Part of a small language model's weights.
Training: a variant of SOAP for these matrices, 340M tokens, 2591 steps.
Each number is 128 + 32 x the weight over its row's rms, rounded and kept within 0 to 255. Layers, rows and columns count from 0. Numbers have three digits each. The size before them is the row's rms in percent of the matrix's.

# k: layer 12 attention key, 256x224, rms 0.0865, rows 62-63, columns 0-111
# q: layer 12 attention query, 256x224, rms 0.085, rows 63, columns 0-111
# v: layer 12 attention value, 256x224, rms 0.112, rows 0-26, columns 0-111
# o: layer 12 attention output (transposed), 256x224, rms 0.108, rows 0-25, columns 0-111
k62 088:160094101121127182072083097072094138132122109108140108112147151093135110180150146089107150152091129132076096065160162140055120137150152111139130064114049137112115112118086119159117138103108100144113155131079157118129113132172143168090093139060066151100172136071100132144173148103162139070105098102138152169078093115127157170104160125156
q63 085:180067134117109140145159089100118098080120131154064087136068110164122115126140129172100124117116140170108108092161166153097100169103158119105066161106104111119131139169143180180106124153133140083120137142127209134104107140172156136146135107114103035105097141098128087121147105156079123136110108137170038141148145150135134105132155171084
k63 086:125135120080113095075088121050137103191117123152087124141144112108157132140126135106089165095155139152094164136087066145109146146104136109186142191122112063089117132143078164142108139135135131158133151136065152126114164074180104105094081105184138108147151138160094072114141124155182138088114136093163053155113103105130157138190163156105
v0 104:137175121099091091077170120137153155079112154119134160175135094166151109202085141134141088105168112108166125130145202122112096091180167125110063115076108158145160154138155127131085166115109137139121142161156105099160148138133077113186217093093119111089156124123179205131168124161114147062123151100131117128100136190132134159135152092158
o0 100:154143074142150124101102147111151098138101140174185072160184107150101130116179174164112187076101116142099136132127166199197145105121148147140153148149131143142161147117107094152112083081138096110111175144063161183135139191158130123112076110124197137183123145111125129141143135109074148125168104125072117100214103186071111141110155122143
v1 092:162116121065158146118126169123061114136143079111063142096169188113164118087135122083101157119074113113153154132120074080113057103106117124116195104122089187125058175141064166140158178130137139127160141149107105110106137091136095126147083151123134141074143121086072122170095122142104109087153097155116112141124188108107122119125164113091
o1 092:177093139112142150093131146117126104164103126188143124138117162087157090054070171065158145148145147174130118111169187125204215108152110138109096151106097096064116145113156122092102108096100077149115102093107118104158166132105139159117128195121131094134083090133188128065131172166171148123134084099120136163163137141144139037123096160180
v2 094:088118121175131128127098152136173132135129147163125121060211030159145153170098092090072120171117163063086146093102143162171117039201114141168116141149159134147067153154086131121093069126153124148132188093156088116173138130130100208102109097123157107166123167122106101146125174097213127162191112111127130145162102195085086126147100162118
o2 091:139197115096158098127110096083143135193135120120135113144117137132080118130110160177084105150117148166145114134145095102048092136041079142125187144099153139102137119110098154104111195144159152098137118189161157139101156138109078130082137146173108069201182171055166127098135122149148129100117163097172117128129120093117113133134133143115
v3 088:085112147091203095160073143104132103155141172083140132160102162143161130184117112168143151102180136083177122085085098124135105078138098115076133084145119104116096143122123090086168103142093106123096165139156157156044101102125104114153150141147146145105129109095208083143139141129160152151087105123131099083092142106123067080102163122115
o3 091:118122131093068141121117109158126103156024121172106152131154121066112117125112118152166119143153114139109124152123122080119134171146109131148131115125149092088069163062123155145199174067172128117163107110137210122157081158128161140121125155055158135072135152080146137171168119196206099102094164153097125126095134173196178131144161111136
v4 097:137060183090141157134151199134174112168109100133078127147096093128068162184119155084132091135111113132118127204164085172134086093153130119074084114155126123125162146141097124097179120092152220165147115120107147082120161108133139136094168138073111144183135191114123088112120123087125135089117124078101119157190106146121156069091122114163
o4 094:125144130155131095148122069094148151121110112120172128219137154142163124122129194119110132074164103187114122120170073141099123137158099110132187111148132171126134117093151159158104155171103095147053134152139149115161129101083102102065129146137070094119035080128123096132176096162118102094187121163102149110066175168120153144127089128172
v5 087:125114102135122167100162152180170114133130082106123170130137141129100081090114116124146082129152098122101063145122202156096118100094104136117135181108123164095111096054151113180134165130174077131141108133139092121121096173163139110110165158135096117099122179143156137174110162093042229116218140168112127101103199071079138156129105140120
o5 092:148077129102148072125113106137051100094107100151196120135119119164118127106115171159068106128107130052182139122104156140132153107169112115092174118111082105124148098082086074163181131146060108110141089149081102168118119112127166100131154065124084187119136065118111127170129137123127129161166119174194049157094187097117136121165073157105
v6 093:117141122100134115112097117095126175123104102164154136147131156160119154104108068118098136121111120154140103145150092089112097116120123098153191105078124138122103092106149133106124086146185133169137109105128111191176155118204182154143101124165095069119121109113092152160072139099079111116117153121150184176144185182180175159169074093088
o6 093:122065145159089157133125164108200118160157195103107094134116129186132175130149149152147106169142140126124150095126082182122139126149104168119087176128110107179132103127111096174123152137085124144150097085224139151155159152108131112118184177117058160122137087137135105042115191137099130116098041111137071102116087106099145139069095204123
v7 095:134147099172117144171081138147118078081171083100170154102115126131189138107129143046180123170085034112137162078144147127104096161129163089166088133128111131148119059132189098075142117131067109148104121109130114108136107145092159106153159183098106130107239107132127171154176141095098110102200135110142132123147164138177107092146143118084
o7 088:173107151151144114159139126090127150118095084119137125138234061124128116199125122116137110091107106171165089102130166151163138148077150169061073113134153130135156149162164177161102116112172124138106148111066140157130093152129102088141093078110129135201149172173161123054141138126092140075140157120144079135107099120113116150174112096091
v8 109:100126116090139106160057103096109213132168088088211158155108150153142166132134143153089104118079090134155110095123137084086125162102180139129174117075094094081124067144122128123137184162144079157102111124105070140178119117093133157097134140133150146116086103160192187120106147103101164132141121128133127080113092081147095131110150174095
o8 100:072074088146091174106133091176144131148138090187152142143153160168118123119160094149156134105097151070126094132102131156196129138091127171111104106081114130129123132127109134184101117216144141115133087066168094177090134136105150124144123130121072144082143133156109113110073113102086147096078072146130125181117102117140100102180127157128
v9 092:110096136116075037152188101079085152149120101150092098095129118121083190149153101126123134147123111149091119162155156116155095136149088110149138075104157110132121123150086183110077089132140116149112081097156255121140087070097109101152110152175122087127093159087140127100098114128193147148165156148151092074144149109136168157110109131136
o9 091:080109123135156153129124089116131150090152128147096118101059112088208076060087120159126137120123169103123122151140073113120130119114138095118108210143133097078116080100165199153108178126153150152144137206176116117120156115124105123157129119141088104102094055117071061142178134128093090155117123081086134074113127086139135137185153149157
v10 097:096065130152082134117154097120139142127116160103107145112111162122076181210064159119117181111131090140067112089173179118103156115159152171099098132159158120105098165131075075139114089168137092122094104156148050140094138197087076124129167110153115177159186155136140136120155072158146062119116173110091103109126101128139117188138175137134
o10 097:096135063119185129213145107146077127141078116116142087158124179111085165069137143144153114121136135121099090137077127126151182163145181125196154073128149130135134102094154162090152167110160127156052085125143106143163055120160098084114096119186142136142132157148112121184200136104159076170088175150146048123149103136154130108113151144124
v11 093:115135180093123105135077128052179112149186161212150180156091161137098140145131151150060138146127145159129148123050117083092149122170156147070093136105142110096102134119121046065138173177127151140099121153072129112129178126150149096132109148108137194103088147126134106122130149131164117165151138109150079128127092097138098156154150188150
o11 096:102148153107134164136204071126123122156084133126140156130149038149114127158142124118211134107165055098108088162117134138155161130145114094168205147115156101147143132102156122123095128084170094121117135129135051155152157138143089080134089128122150105059116141161168159137050129160134105062110142142150135132120148123121153117125141149188
v12 096:123124075115111171145084098110098082068119114187127131109082120094144174183137072080170120143161102186121128127086154088102112142120147165132109116121127090141153126116113105149116138164202109168143084087088180192148079126093145184096123130158184164081077110099093157103137133050153123169105063136105130125125140144112086140079139174078
o12 094:116147137106121108146183081181044189167169078153157105089113118137130126111129143158160153088137118146155119089137151136109107120110107108138110126084163132119119154127142132087163066186205110163105176143137129058097141112142130127170194143162124154104125171149202150144080113105145209138083120109165188172134073147102174181161118116169
v13 110:131125122163101159078171097109114153107105158128110126085083147076130119108085087098142139101150159049069150140170114113101070114152180150148149121127131156158132160140067071070133085168098168133101138131129156096168130143146128218093138090124109148189124142168126102122111147108129111149143169118116091135135126128123130122179132190089
o13 103:153163060126151142080081103130149140156172156151101053170163138109104159122136190151178081163093131158136145114135150146136161089135160104112143106131063082190104131154150163146124144114137139106110133101104123125091096133134105167093108175110130138111144179151172123156188124133106193139114105072115056146086117095157169117099118108170
v14 092:083092134128123095125096146104099155157147133130120121142142145136094198050134120120176181114139133081137127090102169081072174108189142135138154078110107118115125108148130084113113094141081114127062127062170139116173136121072140083149144143141055173136117154124144048148109069099171158133173151161186126087085150057124093156165156114171
o14 093:104138096164162144096136107128132089167152174108131109125151178116109093169125091090168151185148106117116148161141157095131149159125103183125125147107102101161156118131160168196115163155128173122112164162131088097182098111129145125146141108087078115129093123159143093157175177104085095148116147125117246134130122105186177091130143186159
v15 096:138133138161108160096161097137128096171146176096144150143064118087141122198088154130148094114104117170147126099140151131126164128116171084149092110145168146105099120088123063127146103139142128202116151145151135188124087086120140171149085105122107204122124079095133094109111121110121100141160104063100073169081079164137203135154067108108
o15 095:149175157087146072153125114191153171117125152147107063034153139126099188117144114069140153119100110153117157158066060116140136105123117134131116136148144146125148159114174091160103174142093213086179101130093153110176152086134137114130150166132167121122081148120119130097108112121173135135158118132180135100124155116096176096130191098139
v16 095:100121064157076097139168140148098068186103143172158134148173145106154182109111166144165115135100049127072119138159110125136178114129170119122062068132143137121150168110137102113108110094143187140135143175178137121124160141107097114192155152124115121146084165143111156129173122172135076162099096090113129143134113178117140158159135103038
o16 096:177150189153133161120164163135160128151126155129125082108155126089117139109110119118116144125179092172121177131182116086136098125126147140112136108126156134154130083132111174151199157114106097136151114105113138080130117119129101119179130104169155144206088129155092151083130110103134139118152062194102150081121172126175118138135120134176
v17 100:173114142128134164130160159107154126110093121111095182090082158163125133173134121134143104133102133191164137168125090075115157080130121103133125103087132062134080120172177098145134111172093113125131130095054157160122175133087117144118103096109149159152157183122195190124174130098128066199121175126029114147107134108167069133129108104156
o17 097:126182199169114116132065132104100161117064116109152158167167125126056163125128121127105134152094111147135084120158096117111134118129127131112117046101158149134113150170149091132109096146170114143150119140148098155134183096164172072134149156159165115137090077122076124122190174121143088099139158076173133151162084142125158134182183126107
v18 109:083144134158166152125152072128158142161141119146176102138115108145117148152095122115131068142099115122151139165131128134057163111143095169101085083122097138129148115066170042146162130124129098161159117136162158143143147162178184070152144111093113074121150151096185212187101116112101085090120141084183158110104158122110126105140125128186
o18 103:124059173140161110158143158140125101107085080089107133127127069147168156142170107193143135096089140089185148104094161126135125156128170192093143101196138159118138101117114113155118128083148148097121093101158090180120166127110115101113155120145141146109164109093101061121127171171091127121095144100148123152171137163142111154092156191168
v19 125:182110104077148129141081090155211165071082153138139111128127086107095125140087148141182057138094140093154107076158103174064110116121183115120073147103120187132138095119180103131102161136088128113172122152153057059135158184099140113117145104123131118115168134159152179128130152159115123118148129189110139133142191118131111180152183139179
o19 111:116128161100094125164126160129090118054137122123110110134153166153128126157188207157178143178121102109165097154159089147211124114136200061168139123150122163155151185116096136113108066145100089085132156066096141186171102124110141142125118133242162140146153175119084136116131100070102128085170155105115177153103165148148091115126036147113
v20 094:191128131087118162108133166097118101161122122101146147174125099093176099101162132108087122129131151127148116082169064108184094123068144079121162183087095117180154130128173125154152184096129122134116128126111149137186114141143094179125169132059114148101138101160150151150103104124092186146144116142137148113145105104069139100144088089108
o20 092:125078108094111087094147143139168119141111105119121141141177125118123164131128127126109138090099039179020116174155136156143158134079106069130162137156087145106097127151152086216137099154117114178130123137135127114195128129121177091125127073089121166141119114109137085129126113118121217195108068071117142145126149164116137118074109101112
v21 107:142120098141104121104110123168141130115083141156134132158155143154133081067101130124121141125141151153126091127156175156117137147100149125157098169137122086088158153128087152116116178136091064199144148080157112131119107153171123121087121128145118129129092110142124137127113139094045159098133080212131200154109137232069135158083165120091
o21 098:155145103092062136166151131073190095154131110130133154104159143172106164143129100109124165111170088126116179124118158156143114091103085117119127135123114157127163085208138147133194096157093125124099111100119121056103127251093126133164164120139123157140153123137091139098132117191137133192101101106156005148153079113101102133096145170129
v22 104:130128093122165155140078138122146098100117138117152118175129128117117142102154121094124119107151092133138142159075084163121132123175082112149135168200071084134124131211128167177097164147101156099128139063127089095168080120071154151118115162148145083128081142111106150157124181167155159083106155161193126133206075132212116150147131092145
o22 102:160159196118101128134092181098177129127145115191171189161064130154134095129095081114092145164126196164140157145151136191058083098136112113171127161092141122117116138165115190120154092160104134138060141128074125130094106109107091093126097114160153139079146161183139136116131173104123123123025168108086162119149203163066125117131108094133
v23 106:144160170119134109156115142166191150087124145128159168127110183118084167173110119097152147095120063118105178089139098203120215112096182086113104163116133118092097135114164067164126086121155126116115122135153178131147129121061175129101182100092184139083180087164130147127141092112039112084080093075151153170110149107144117114137098098145
o23 096:210154144153126113095091139159099165080102094144128142135187076147089074155127146085119105138114133144156166130138132104127117174122146151162061079146122126121131114091165076123146162109147155168118119097059155159115100101121178182110160123128146157117145151143107102112097173068139122103117098149096190109164041156152115101182078105154
v24 096:089156185186136126162098190134134145152143147124149139166108125184134151138126123114084135113148124141135136205117128088119135099136182142110116173118125153117104123108176106142183156151114131118095139032078150117098078147126143099117122167130114093093160156111124147102130125112121179106164149119114091109115110109096065108142093046185
o24 093:148171120123120142146149123133148105154104117109152204183136116088147084195160111172109197165169182128092121169091104155091110116166105047132212128150111098124111137081143149163141106151107107139102156189093118112174125137049169094153160091066167158087096096160104112095109166066081112096107132188154146113148146129191130103117181171135
v25 099:120106100151116169085108138101103099092100120176119088070180072061112129100110098162112107123137160090105143088114138168128140098122138117206098108096172140125145107148134110113081137143128155164086134160135103132165144126106106153070072146173109118138108179093137093117113191100183092164182122144075103148112101080125083207133095136177
o25 092:167159150119115130148152083185080154151183143124129097076054115096133074144097117118147093158112150148100093141179127097151211166082150121120197193090095133124126121127123169148137142136166147077171164155147119145122125150145115153162108129143161098196175124153106194199157182143132160121140101141095059145185134123137132119123122170099
v26 090:065117087107142162160121156160100097148097136156065107111124158189116106123105137068138096126119069156092125093144115101138141151093108132201122148147166107106142123089107076139116072160167090132077153129147179179068105163076137155113118184095119168097161103190093162139114128088098095136104134141122122184059104114141104119088146172115